Each number is 128 + 24 x the weight over its row's rms, rounded and kept within 0 to 255. Layers, rows and columns count from 0. The size above them is the row's rms in percent of the matrix's.

# layer 11 MLP down (transposed), 1024x256, rms 0.127, rows 545-569, columns 0-63
size [ 96 109  80  94  83  98 100  93  96 108 100 107  96 100 114 106 105  99  94  94  96  92 101  86 103]
[[119  90 113 165 120  91 106 117 142 128  93 134 118 147 131 141 147 145 158 128 116 153 118  68 170 108 123  85 116 107 117 166 148 135 141 168 110 146 124 143  88 114 152  82 109 166 181 165 135 132 150 103 119 115 129 110 118  83 123 140 137 127 138 135]
 [147  61  85 147 114 132 121 105 117 104 125 125 121 172  92 140 139 111 122 178 129 131 139 117 106 120 116 118 123 118 108 125 138 150 112 137 114  89 167 114 169 110 124 131 103  87 143  99 144 139  67 106 113 129 133 104  89 155 113 153 114 116 106 147]
 [139 156 141 128 149 120  98 144 140 131 146 148 172 116 116  89 130 148  65 156 125 152 133 103 181 119 153 150 148 114 150 125 126 151 123 121  75 140 107 124 125 126 131 129 133 101 145 107 138 149 113  86  84  99 109  95 107 114 146 117 101  80 120 121]
 [121 141 156 147 127 126 135 115 122 157 108 152 123 115 107 153  71 160 144 128 160 146 125 123 132  76 135  96 115  83 157 125 111 105 120 123 141 111 152 145 132  92 124 117 133 138 152 113 124 147 156 140 107 144 135 152 148 118 143 112 122 128 104 170]
 [123 126 107 140 124 124 135 143 130 122 135 167 115  95 100 147 117 147  92  87 123 145 158 137 158  90 157 133 147 106 128 103 108 117 125 119 119 147 129 125  69 135 100 139 130 104 151 178 114 116  82 124  93 113 135 143 121 142 122 122 124 141  90 130]
 [141 138 111 133 149 106 129 148 132 115 156 115 105 144 124 130 130 151 127 166 162  69 103 122 121 123 122 117 125 196 129 102 100 181 137 105 139 119 111 124 150 131 126 114 134  85  95 129 120 102 164 103 124 118 122 164 124  96 136  88 142 128 128 157]
 [148 148 109 105 103 120  99 157 158 134 160 115  81 128 173 143  59 130 158 109  98 126 153 120 147 168 130 116  91 138 126  93 136 160 122 147 114 144 144 110  91 145 145 106 149 112 117  78 112 132 146 100 144  86 147  85 115 143  76 105 148  91 103 132]
 [165 130 116 105 129 105 107 111 125 160 117 145 176 112  64  92 117 139 110 111 102 132 138 121 143 103 142 114 157 123 133  88 131 138 149 102 115 159 155 123  99  63 111 166 111 123  95 150 126 115 136 123 135 100 164  57 162 110 138 106 101 164 132 112]
 [150  86 114 152 118 115 126 153  85 140 129 126 146 118  98 115 131 149 139 118 127 104 145 132 154 129 124 146 120 138 145 149 137 109 127 140 110 135  72  79 118 120  99 115 140 181 110 120 113 130 105 116 129  98 126 115 165  94 101 123 146 152 157 131]
 [135 143 152 159 135 165 119  98 107 163 118 113 154 166  99 107 136 116 125 135 117 133 163 139 126  97 124 127 127 119 130 130 154 115 123 111 135 107 125 149  95 135 137 160 105 156 123  88  79 127 120 168 142 119 125 122 132 142  89 108 118 163 127 148]
 [ 99 145 147 105 128 118  91 147 122 158 110  94 148 132 149 151 129  97 103 126 137 190 149 146 140  83 136 108 144  99 115 137 146 108 123 135 134 105 147 148 144 139  97 126 102 104 123 116 166 125 157 139 153 109  99 120 105 119 105  92 164 142 173 160]
 [133 145 118  85  89 119 104 138 138 120 152 138 106 122 141  97 161  96 133  93 114 132  79 122 143 150 160 127 107 129 109 136 148 131 150 131 117  82 141 117  92 149 104  99  81 138 117 126 107 122 123 109 124 122 103 118 201 143 141  92  97 106 119 130]
 [138 139 154 109 118 146 132 143 139 133 154 166  94 136 119 153 146 106 141  92 123 134 165 119 105 120 124 122 179 171 116 138 154 121 121 148 141 149 146 128 116  90 135 106 138  96 127 118 165 127 130 110 167 172 125  95 125 131 133 139 108  97 117 128]
 [159 128 130 126 141 164  94 119 127 191 191 138 119 109 158 112 144 117 165 172 137 151 129 111 134  88 156 119  54 125 183 106 137 107  86 148 143 127 115 136 114 147 119 100 127 107 148 155 121 169 168 116 136 120 153 114  89 181  93 130 150 125 147 135]
 [141 145 124 108 103 129 144 124 123 147 155 183 135 156 125 110 153 166 122 140 135 184 153 120 141 134  86  96 164 128 172 132  69 129 136 130 156 120 113 123 174 127 126 130 141  95  99 129 121 184 145 103 127 107  96 117 171 145 143 141 128 118 147 119]
 [120  93 121 118 148 112  82 144  98 138 109 126 147  93  87 165 147 152 119 118 117 129 122 121 126  79 103 146  83 156 142 155 142 106 123 130 121  81 129 148 125 159 143 148 114 112  91 116 108 134 118 120 114 134 145 120  95  97 120 137 128 109 107 106]
 [155 150  93 123 137  87 116 125 138 191 116  98 138 129 122 112 132 139 153 173  98  98  75 119 117  97  77  95 167 106 123  68 145 113 133 184 126 113 127 111 117 116 108 121 178 161 115 136 128 125 102 141 113 144 138 101 145 118 115 115 134 148  86 111]
 [178 113 116 151 143 102 187 134 119 140 106 138 144 114 120 130 133 128 148 124 132 138 128 142 159  94 102 133 164 151 111 137 106 166 168 134 137 113 106 130  99 176 142 154 121 147 122 135 153 122 177  93 104 114  79 120 145 125 150 111 126 114 128 144]
 [113 112 118 122 112 137  99 110 133  86 120 113  92 121 108 131 110 102 144 125 156 101 124 122 144 109 144  72 117 128 123 112 151 125 136  90 151 155 115 112 163 148 112 113  65  94 164  94  79 122 157 140 120  95 140 111 152 114 150 100 125 118 138 134]
 [144 149 125 135 142 123 142 126  99 126 172 123 100 110 142 135 105 165 138 153 106 120 128 103 125 146 138  65  87 135  67 124 123 113 132 133 126 108  85 125  98  66  99  95 124 123 114 114 147 115 147 139 128 128 119 111 116 131 121 181  98 102  88  94]
 [112  99 116 127  91 101  93  79 110 143 161 136 138  85 166 124  89 157 136 120 108 170 146 148 181 171 135 126 141 125 136 130 150 127 117  89 131 100 125 124 106 153 139 129 122 106 153 129 119 130 106 140 150 161 111 119 124 133 129 142 146 108 129 123]
 [120 110 119 179 140 137 134  70 114 132 126 126 124 164 109 144 147  78 122 157 121 140 115 138 121 121 148  93 115 106 165  99 121 159 102 122 107 135 141 124 128 131 118 140 118 127 110 166  99 152 122 133 149 147 101 201 108 146 105 126 155 119 119 122]
 [122 114 135 105 154 146  81 150 118 128 158 141 135 120 130 166 144 133 144 165 128 133 101 152 132 111 112 107 123  87 130 109 103 115 100  91 107 126  95 141 108  68 141 129 124 136 117 160 150 155  98 126 151 109  89 125 139 127 111 127 153 121 134 147]
 [135  60 175  85 139 151  92  89 149 100  62 121 122 134 123  92 148 108 120  93 123 125 128 115  96 125 159 109 122 137  95 136 139 123 132 122 118  86 142 122 130 113 133 158 138 121 152 166 144 147 140 105 153 113 145 160 151 152 140 112 108 141 110  85]
 [110 115 124 105 138 126 127 136 131 139 120 125 139 160 169 103 119 115 147  96 135 157 111 136  98  90 179 110 148 145 102 145 123 130 127 154 148 102 140 125 140 116 143 115 113 105 171 143 127 111 101 102 133 128 117 150 139 190  80 146 135  94  93 115]]
# layer 11 MLP up, 1024x256, rms 0.117, rows 546-569, columns 0-63
size [100  82  91 107 106 101  93  90 102  98 100  96 102 110 100 101  98  94 103  93  95 103  71 101]
[[122  93 101 179 130 127 152 165 102 108  96 133 119 161  91 115 144 127 137  86 147 102 105 117 109 155 148 117 122 136 127  95 150 140 118 132 124 108 172 137 129 131 119 118 118 102 128 177 147 148 124 159 124 108 101 142 119  91 114 156 143 130 155 113]
 [173 109 131 145 118 141 118 113 108 124 139 136 157 131 116 122 135 148 120  60 150 141 129 137  91 160 135 105 127 143 104 188 103 135 122 115 105 168 111 114 108  83 119 133 119 132 149 111 130 139  91 164 148 109 148 148 159 159 121  99 136 192 163 141]
 [156 103 136 135 107 137 102 155 141 119 147 155 195  96 103 115 114 137  89 137 131 107 161 124 133 167 122 119 128 117 116 124 110 113 149 102 143  63 157 130 133 109 129 149 163 106 104 106 156 135 124 109 127 136 103 108 119 141 118 136 145  69 145 119]
 [103 110 124  99 130 152 125 168 126 109 151 169  67 138  91 120 116 155 112  99 105  96 129 151 155 129 155 110 137 153 146 136  96 123 135 134 111 115 179 139 111 140 126 182 101 125 104  99  90 148 114 136 105 166 136 151 151 128 131 123 142 114 108 116]
 [148 120 128 141 160 150 103 129 119  79 139 102 178  88 106 146 137 141 101 156 116 152 125 118 145 117 104 116 140 126 132 110 115 147  83 115 118 144 134  99 124 176 139 161 133 153  96 135 135 133 162 129 133 127 145 101 140 170 106 123 130 107  88 126]
 [135  94 145 118  89 141  81 146 139 130 177 145 116 144 127 118  87 140 140 155 131 128 156 138 133 172 129 109 129 124  98 119 113 131 144  87 122 130 130 122 118 148 153 134 150 130  99  94 171  88 152 142 142  57 134 134 138 101 112 134 199 134 133  94]
 [140 124 162 138 128 102 131 140 135  78 158 130 143 140 146 126 137 150 116 107 110 113 189 121 139 165 141  83 131 129 135 123 122  97 139 159  96 132  97 107  79 103 151  76 153 149 126 144 119 133 109  92 129 117 131 139 145 174 143 119 184 114 135 116]
 [133 144  97 106 155 115 153 129 140 119 115 168 120 117 106 144  89 106  78 127 149 113 103 114 127 139 146 137 116 161 131 113 130 136 115 136 195 114 165 124 117 111 109 129 109  99 111  95 146 110 165 154 130  98 123 124 124  90 124 146 117 116  97  89]
 [133 136 148 123 128 173  98  98 121 162 177 131 136 166  88 126 111  81 127 116 154 138 186 174  85 116 137 132 107 105 179 126 124 117  98 140 128 158 143 147 112 137 151  95 103 126 176 128 119 136  92 107 102 142 118 104 124 106 147 141 137 131 146 129]
 [116 137 126 139 150 121 144 123 124 106 114 148 153 124 162 118 135 141  85 163 105  84 114 131  90 140 122 145 135 114 123 116  85  98 105  96 164 107 138 154 131 112 128 128 123 113  99 126 101  80 110  67 116 102 144 165 123 171 130 148 125 158 140 143]
 [118 179 137 113 114  78  71 139 145 100 134 155 123 145 137 130 136 149 128 136 133  76 157 126 101 144 132 129 187 156 117 126 129 141 112 184 107 143 153 134 103 124  96  99 108 108 149 120 138 155 133 115  98 138 139 154 127 150 115 123 143 100 144 163]
 [131 168 117  73 150 163 124 112 147 134 126 103 125 105 141 108 128 111 126 115 152 138 144 146 176 141 133 119 134 122 163  98 163 153 125  86 131 160 102 139 113 137 131 143 151 123 135 125 127  85 134 127  48  92 141 156 127 124 104 143 111 150 163 119]
 [ 87 127 125 127 116 109 184 150  82  69  83 161 129 104 102 120 103 137 125 162 143 141 134 110 121 146 119 133 113 111 113 113  81  82 100 114  81 161 180 140 139 123 162 129 157 135 139 125 120 150 128 114  87 130 137 158 124  50 136 104 135 150  97 110]
 [115 133 123 126 112 168 126 157 104  97 142 110 140 115 159 108 112 126  90 173 141 128 150 150 118  66 110 138 117 136 130 169 144 138 105  91 135 147 105 122 150 129 111 117 119 146 118  86 159 174 109 143 169 117 113 129 133 121  81 118 174 139 114 109]
 [133 138 108 108 144 137 133 105 131 142 173  85 110 124 150 136 151 116 106 126 162 186 100 121 108 104 155 118 120 164 124 122 113 124 109 123 133 114 119  81 121 104  99 130 160 102 146 153 161 126 151  92 109 129 150 136 148 142 125 156 129 162 102  80]
 [126 135 134 120 103 125 164 111 134  99 125 155 107 148 150 127 151 124 138 132 116 145 117 123  74 106 149 148  85 146 162 134 134 101 126 119 126 163 116 132 128 151 143 141 154 127 141 130 141 144 136 108 125 158 110 114  78 139 150 111 136 151  89 101]
 [149  99 135 115 121 120  89 130  53 138 108 142 108 124  88 124 189 149 118 131 111 100 128 153 151 181 137 157 147 113 102 106 118 114 134 112  89 111  94 106 129 115 135 158 148 160 131 100 111 126 123 171 119 150 124 103 133 131 118 109 134 142 127 110]
 [125 131 191 148 153 133 156  96 149 114 145 119 170 123 137 112 100 157 127 110 171 167 134 155 143 139 161 144 114 103 156 141 156 139  96 149  81 123 164 142 139 163  82 133 115 140 142 135 119 123 128 122 153 117 122 164  79 112 136 106 142 155 127 128]
 [125 160 153 143  95 128 138 171 150 160  90 132 124 148 167 160 120 151 155 101 108 109 124 128 137 132 139 137 119 138 121 140 135 112  90 134 140 169  67 122 135 127 130 127 162 100 131 146 135 119 127 114 151 145  73 135 100 191 175 141 125 129  68 160]
 [137 126 131 118 117  99 110 147 110 165 161 109 106 140 159 122 114 128 132 144 127 107 138 129 128 136 140 113 152  93 115 128 113 176  91 123 132 145 105 113 109 147 107 169 126 114 149  91 126 144 140  90 126 137 147 110 110 126 132 142 139 115 100 117]
 [161 103 152 121 109  94 117 114 111 118 191 112 152 117 142 116 102 128 121 137 119 170 104 182 160 113 108 142 115  80 100 133 131 141  75 190 112 132 121 123 134 188 100 114  94 134 112 120 154 103 130 119 111 113 168 154 123 130 164 114 145 164 124 106]
 [ 89 116 135 176 174 119 138 125 152 155  83 127 110 127  79 127 136 138 120 118  81 135 152  81 132 101 128 115 125 139 130 125 161  93 125 158 120 148 142 145  91  97 136  94 193 122 125  94  99 121 153 134  93 155  73 174 137 121 110 122  99 107 138 128]
 [ 99 156  97 158  58 130 142 136 147 153 142 124 144  94 142 118 133 134 119 175 122 128  59 170 137 148  94 153 145 126 171  80 122 133 125 146 148 149 108 189 152 128  86 119 126 125 102 111 126 128 118 114 132 123 124  87 102  97 129 140 130  97 144 149]
 [ 96 117 165 117 106 164 138 126  45 122 143 117 103 115 166 130 111 147  91 130 114 120 160 130 140  86 119 164 173 155 126 129 144  85 149  91 143 123 122 127 103 136 116 133 142 144 132 118 159  94 134 116 151 143 162 138 107 115 136 112 126 128  94 115]]